{"d_model": 256, "n_kv_head": 4, "norm_eps": 1e-06, "qk_norm": true, "beta1": 0.95, "beta2": 0.98, "schedule": "wsd", "decay_fraction": 0.604}
Each number is 128 + 24 x the weight over its row's rms, rounded and kept within 0 to 255. Layers, rows and columns count from 0. Numbers have three digits each. The size before them is the row's rms in percent of the matrix's.

# layer 10 attention output (transposed), 512x256, rms 0.36, rows 290-339, columns 0-63
100:119126113088166110144125130064163172138105107091119131158140118099109106135130148118115173084132113115154110129124113111110098103146154108167061131118097115143128138145127123115110145184155109
102:168144119094127119105099104092094105109151091159100115117134096135129169134129131126142097129165121185118177091108150099113109149116096131137115119140117122117197083051098102121138120148102138
102:146145101121159121135087118104140132121108112180126128097156126139135101121121104159178118127131166151134098101134157138153109108152111158101091086140111110100113141119100186092125094104122097
099:146136130113106140143133120098109123134106146187154110120163138176152152125140153126161126112129094122149178164128120117114099143130145079124114117138139061179159089138122125119136114117136103
098:118154137158149112101118157091165110148094161156106150171195109120131163125145104130128149175177130110116116151081110136151083128117123137116123140147070166113124105124122101088171149137126113
107:127133101091102156169117115088148148123127093103116128135146128158139101109130158104158130156162169153125075121119094126079169159112149092111127113140133119120152169133127101145129133173101169
102:135116166107133134091122106104118112130124142117101156161129147111150151180138150114099114122113106136117116132131126095087101121124097110095145131135129120123127111128177159123099148173110115
101:127103158113096129095069167127139113114101114112102117158125148135074164086131141132106152122147105126117119143129147106078114123140130117123143140154121161090151131129171137111131129128127075
103:153111095095160104129155139137132139126149139115141145091174132107111110146153164139152146099168136128120129105157132166134164112130099111109119162132156119128138129133090088154132145089116098
097:095146137107104120104088127158128161103148139145109173105091113134137111140176132200096130116130101080141141109107104115120056159139110076145141116112160117093144103171129172119138122110075125
103:113107122102164112120164102123140120144114124133150063148156133104167135159177137150113134139172142098118094103112114084152154092138090165145139164194090121095125119147128204141090141143142136
106:143157165131130147124143135167140156107160139122073130124127122143101143118115143077120087125152121099143145143170111106157135162096149139146130185126128098128111097115164095146185146117120186
102:152176132150143164127108157136104137136149083135113140132146144142094141148152181135151127118091138125124125123126142107166129143152137096147117097147127124092130188155111145114126137134112159
108:151138115146160141105150155146117158129136149118094115128124144140117106160121133146094122173129116127134151134099127147100138173106125111116108097100153157129101165144136114123136120126112115
101:090118108103128174142141134137137098120156123141146117137122101129136143112163128132128117120070149140142129112152145119130110080138124117087089115151137154114115150114139177165137126138100135
098:128111141122135096115153121128143170173121121121084069142108135170162138130155138137125150171120113111100125136168119142120126118113135141152136102084148115133182122163105109100114130103116097
103:086142102152139105112108104137159117106119099113107114119102133138134077103152126177172104117136139147082106152112132155135114138133167088142114093144073125154140133123115187140104081157104136
110:099172137135069133110126162151148141165110138144106126127115132150121128189166102123118152120121122150133140151149143133146087106149158106097117122149138118146139108184176117123129103106107104
103:126166112114129108138140144109141114136144090162177154119146109146105113133121163135144100128112142118110138155130092161134149147094114117120083116187095126145095117146107089150138146162139106
105:141106115129129091167119149096098093180165105111136131153114095102129137122126058097133139124113159119132144125147102096097105104097133120145137127105129117098132101114174140128043158120118123
101:177171106108119146138143107110120147155134148125119132105171091123043116103146123132117113115165151079118142147140170104130111113104133171102144155122137120132147133126131152157107166148127138
093:096131082115128148116146186114131094173157123139154136154133111098116121100119107141122089122181098178111128134109129096175163136092097114160151117112085089147143141118128107115162155159095127
104:148119099120105118125125145111130112135141110120136106118127090119113161121182115142091112158155107159159114102146089180143185145120148135108099110131135110118156121162114167134110121132108134
108:116108097123104153087139136067130081109158171138105122145131105109093120099169148128132147095130078129109159128125114101113197133148140115152114138112134133149126133084152111139148176106159165
103:158108115147128104158115123113096094103104168154106109114126196123109124141124124136131110131123140118134108160158090146085107107104134117109117125128122132133104127116117112126135189158096126
102:145131093169140131149104130131109133151158153141153128149152083139146108136114105128159088179157132121114116118102142073126170059125155149113142154135112127095150126137164109130113127171116168
105:103121141154113101135121154154169142145148136170155104139171155109149157133118152117129104103119164125125142095120132147107126140105125116157119079121112124127098118136094100140166142180116128
102:139114136151178118114105153108142133089153180161129154075115102146135174196144146170104123141165134147134140119132134138125144155104133141135098104129118104121083112130147152168076152124122128
103:126137095140152142117143156131129135123130087098144127063101157146088127140117142115161135110094149155136129159085120126134132161081111159129145132139082128147104093215143147082153122114120071
104:134165129086173164103142124081119142141131114133168125149111126154093136105144125157083110146110165119113134138123141039078147106145120102074140089099127098115108154114149098179126142122077113
106:139140184107141119127127188110161154131098118126094100110138142150088107114099165144140088141130152158128144102131119119125139120173140092100119153108120111088122101150126159161100149173146099
106:136135140120126123119071136133145146115100131121163149164125144133132091163165115115131133112135158148113145110130123151130103130139135140170082139162147130109137115125084100165105127139153123
101:108138131136101135110138115086091138122140153116130140104099182148103149106151139140144105102130122134110111103108122133117137111094186138159119122133121104112137116090110153077167107115132084
107:109116090078148087146099138149142126161115119160117156090105123140141103138084105136095112125118125170079125178103127084123097146107120146151147120154145147128132136123092113135111141113140146
099:112114140137125149080112146125133159133171131116100149094127147071135106120108102129138139167124119151121139103096100151185113097070162113134100151137122119119127136142126178120128166145115163
110:078112124124106073124116167127070142157141143102147127110159131177150122127125113103128141139115122114124135130143104128120141097096152123134087131124114137109105145133165138094123098139136120
095:109147149121127101134118102143129172130126160173101115132169154116141120142121183107175176139135104158145113097153130124166106106185152116151120167097122131121147154129153164120145142138140149
102:121108132139150141127096133168136138121113128124152150121136145109130089106149088113128108143153069143145071126141136179140161123124097135159120145101101125163121109122167085167138137152126157
099:124153141094112135185176111112167124132097139093135140138136111141118118126147120111111131106138062152115085130144139112139112120106157142129133150108139132138151141143142147078093127131107107
104:135073135149142153146107102143129133104106166109071081155137138117118147110132156133104085145125082144126131085195126035104128114148104161134137121152105112155122139130088170161154098105120123
104:115116143106137148106115141158137137123081095165121111162126142118069160158144119132154166115145144163118149161148116137136119148080090121131135114110140123101101115138108096116146099146166167
101:148148143152125107144103100126126122175191111120108100111095150090110097134102134086154125167138111119140102137109108170191128116168137128126157105127120135134086097158111117141098099149130162
102:119140125145156131178141132103132123094119125145079129135117133163136109149128097138154126123116170144135139179151143113142128106105135129131154170127144133134110096124124128091108126104123125
097:123107130144154117116145113111124146106110155136131103140084137165120136159116143152129109079125160123113181144183125137118108099170130141137176086116104156084141139175115143122139178128117173
105:139134141118098127129082101137118149126158154102116172145143167128132123182136140127163168118124117148177122144143141126129128132149132143101124093108156098115113186124132122146121118135086153
108:113152111113124143123149115100132122102108121128136157116090165131188133126126119146167157158096151123132153137158140120174106122117113133090107151144131142165146123154114143135115132176116116
106:115084138099124111108144152093125139146134141118135201092091082180094097112086112097134137127106160118086108121109136127143101106144174115146103146155113142112151105165153156178098136118137146
111:146148132116148115116097104123120147125114133139117140096148134112084138155103143135125162097104134151101086107144127129132129119084105101095134106137111115148161118148101111094136079083145136
098:110142115150132155159178117132143123103107135130119086162097126140124080123102146139111172136116101113174112091095141137126105138146099136135137129103097138091149096135145120129110161138152147
107:146130156079153130114132103085109137121113110113100122102161133129114123158137097137108167114110121168109111149122114113095120083147113165127140109104160105125147117126125146093116136138125181
# layer 10 attention value, 512x256, rms 0.39, rows 291-340, columns 0-63
099:114126132153150167129134110168125115098130124141117162129163114157114109147167119143166103156156113118116162129115080120129148101108136135110102139140158105148110142121087096111164161128138166
100:144145149139143131134126112078137151139079151118157119095101139142166107140149141105129120132105114083120109105161119120143120151098095165120125115156130122108100147142191118125128104107124117
099:130142109173086108115134108119123152100147127146157144102128080123112131132136141100164110148096094137119143132140136145143172181063141137130122162148145156130080101110156090103106129155150144
096:109101079116098145166131116162133153169164162136137116121128133138082068129123129132127136127072155138123119096132161102124076143152131105118079154100154101104124108095141140136136099152080139
107:093152128161171184141132119107061140138160116155135141126133134080091142135154153142113126145145112087112069135105123172121145103095128137132120134125081176134095157115115105098095171117138109
105:153129115117158117127144137109093106122127133139111152122097131119127151111106126132127146092126108130122157159148146143080145103133153124118150137129112128128124088137175173159161081125166123
101:160127142083115068157107127104149127108158119143113107083165110118118121118115162131148133127127091118088066122134137174117109124113131138135139153118103135113127128149162105130124132164104120
102:127131148140102154096141118110141135151111132110126162118139126123118114139146144157165119134144116095134101127151155095155098102144109120109114110129126125110088140106133173146140093118127107
103:113140104095114090090137090144166128124132144103138165110133129113149117117145142130130064156131113146146165132147139133156126131126097141098123151112153077140137150110103139117139077136121111
109:110116129110143137117139106116150152132131148139107130141136128120101109122179168109102159082125160131191150139068136128105165135170148120101168112110082103101122115102084139119127155119089141
110:094137079162132122122091152115114114123102125119137121153124145117110119119127144126136124135152122107177128135077140102119121115151125140137133146124089123111106138166182100175119139135125154
104:124103155122140141106154179142158079113146186126180131120082110127101134106171140106104083136170155138140126128128117119141116161103152115148105125147169141125107176133135120103127151150123102
104:139118148125103122137134143157131093137126132112127161122159143111165143111140097098123133175156149116163092104117148118110133138127122127141111127137128123094123179171170099165179192142133162
101:143067132119170129088147106132134139132138173119131092118117117126160160145109160149112084158129081135102138105114136116141131153122105125147135088126151175136161084107100106099126139190143104
101:140126150145133162085146151146137122119108141127164117100099113130127140131153116091108094129148141140125128109160150126129147104109143134130120099068095116147136158060099134130125180143144089
105:121152160098141130134143129146120092114152159169185097116142133140163155143129136142111108157113185083158138120154160162092115088122153127137127152115132130180120123151093107112120130115147140
116:125139155082145112132153116113134151164116078112147151121134141096113139110174128100143136150127175138147128142166137122111141097101118111129099126116131090151107161111126101145117113158096098
105:159147131144160186136134106169125121111141132104155133153134108182148129093081123138151114129100134133094096182163169160077107143097124105161131138154131130124118156176088120123137158091178159
112:139125134116104173104146131196133129132160135169122120128121080097093128131127112101136155158163094048087154125115156092137122135159120153126081121126125093109111149085129150140127101162122154
099:146064164137134114108132113111117138157137140165135144096123087109124158125127143164167110156126108095137113107122154132128151152164145101127108165126075084107130138105178114114140126122119138
093:169118110148121147155148124108123138108146121164104155126131090136143150165091132128148140155114165156129100148161128126149102112137142116071167134150138160094134122169093098108121152130129168
109:136102142187107170105154113128155124143158129119082140153106170125127137128140169113144124156106105117173137106161138133125113098126167092121148144103125130149117092121085122138137122130119109
113:143102116140128155117117118111128130139158104177117115165129062139068108120111150115129152126062124122139163130069136094100152161120119117102110142109114161138112113130129141171172090093133095
105:153131114132193092118125184116093148174151124066148129154109105087118168124140127166125122123137099139115157127116143104120118116171120136147122092154115069186122113146104105111189148144120153
104:136095136090157163132140176089137132132163149146097133100063109137164127141154105145081149132142120133151133168135111084145100103105136128120138136132080166122109109092122131106130104182149160
102:161148124141131191139136152182156150101110151145136094091139131129149148094170111115129138171113130116142161148151108125100102135107084132120145125087174147151177096156124156156125110153171101
100:128174147134129141131140148137142113107148129133110130108112129119128108089151146119128127142121153122119119137188073113150121121104070123109093119113154126127101145116133166124153063085114115
104:150125140155074141132119090128139075124115126140097136080153146104140105104125169109151089148130145197166182131131134133111118129115133165117138168157112161142123079166116139106136128185160089
102:127153106134128101124119122170115111157150143101131140092084148114093138077154153163142103136136135132164107116174169118109118139163117162119129115140134106109132089125141129147135152116064148
105:149118124146137076116102142136129151152131174093109109124091145126123116127175155106141112115139074170164148120113128121113173096138125072129116124143118129091155105170163146146150149114176130
109:159142093123101142153147125168153150140104156111140144150119112148127139126084122119156107090120146097146111135161104117173113149104125117151116155153110098189127156140122111127107119157122125
100:144105110121118174127130152156111092105090128093120112129136138127119160155137144125146123162123102100131108136085130130147186122125116138154150153146146124143154136114147135145096110122149066
109:136146124126185103138089148124160147141100112135131168134184142117163173110125123104152138170147115122130116141105111114153117150141148178143070127124134113147104130116112159132115144113106111
099:115180115155151129125115134155146104157121154117106128093117128130133099099164118087142135120143132159157143102116156131162103100099086135121160121192173058107120145146143109149146114142138123
112:154083133125101089091169122130092098124107123111141143128151112140141131158111109103150132159145142165157110143126160079120091131136142113076146134140107107156116161121116131134133125122126149
093:127135137115153148089084115149112157139115114145084113122119136157121101143149108168093162112063140139151105146124097112168173151125108101119119107131149145130133143075111081170128111083137109
103:145111136148115141114105127114106114137140086151159136151123094126132106152082150127081140096140132158120129119135121148125127114155104125145111089097092137138115158137131161182125171141087105
096:075094134115125117138121123098120165120126104146151136126136157170128173110122165115150138138118084133107075139130133152144140091114151131152146148169081124146124135111119120075059140096103092
110:140100117114139121140130136111107124139107114106126166136123102093139104124144133141127160113122127110167169092144138096125116105124175114132148132055141136076162133136084115149151061101097069
098:068143120144156124118107128108117153120140119157139147136147140175136101111142122155142099160106150104135133131134155141110171107113114117151114117116145116138095170134149123070127138133113109
100:089135162122109112144126131132134118150175108110159121170166116109108133081145135144146154162175146124122155128100162170151142105187126136139165123164135138140083106173174140118146143085110178
103:176161133137153125167156091101123165116133105101176100095121125161157145125114083091117116116126120113069146136152196089122098149130123120156163142150107142134120189118154169118123148123136125
094:178133122107129161140125142173112120120123075119094092109093122183125140141170085119120133153147139174150114120117160122113148134119137127118105118131119107133142159073156176125175139118130159
112:149092181162113186103135113151111117092091145131127126115100104090140115136118142192158163141146140108130137153136136143122161122169107107166077120145121120134109154109143155126119114137176150
107:104160120155159183138093089131129130112169148114118123153115135152169134142139102133108142156149118130126154153129157057131109134114170129145102133155089103101100103112113098114105105164135150
111:125096116114101107135134076144115090097118131147110098100158154117153126130125130120139131138179116124102138152120144118174087109138152124116111115116172112101131109112140122126100112126135130
107:154135112132135123154102144119119163133137126122130142111121116149144136142100123126134135098123164126112131145145073146116086126122123140149101124131135131157172140149122061127132116158154131
094:118094141179121084155147108114157150143132110133122133146142116106111099176135134136137173096149114159133141160081116115114122157141133133137171178166142126160123091156135115165149109110122113
114:123103176086169163092176143143140151154188121149093167137093127110134131167166081147104100121130115168091183155048126149105090107156128138109095130104156113096098170129125191107108166092119133
111:134146112147088114154140106131143114124147106093114143136112123118115114090108167130144145148161094196118124120112149201113152115124151151165148137099110130103134116125159133117132116103122134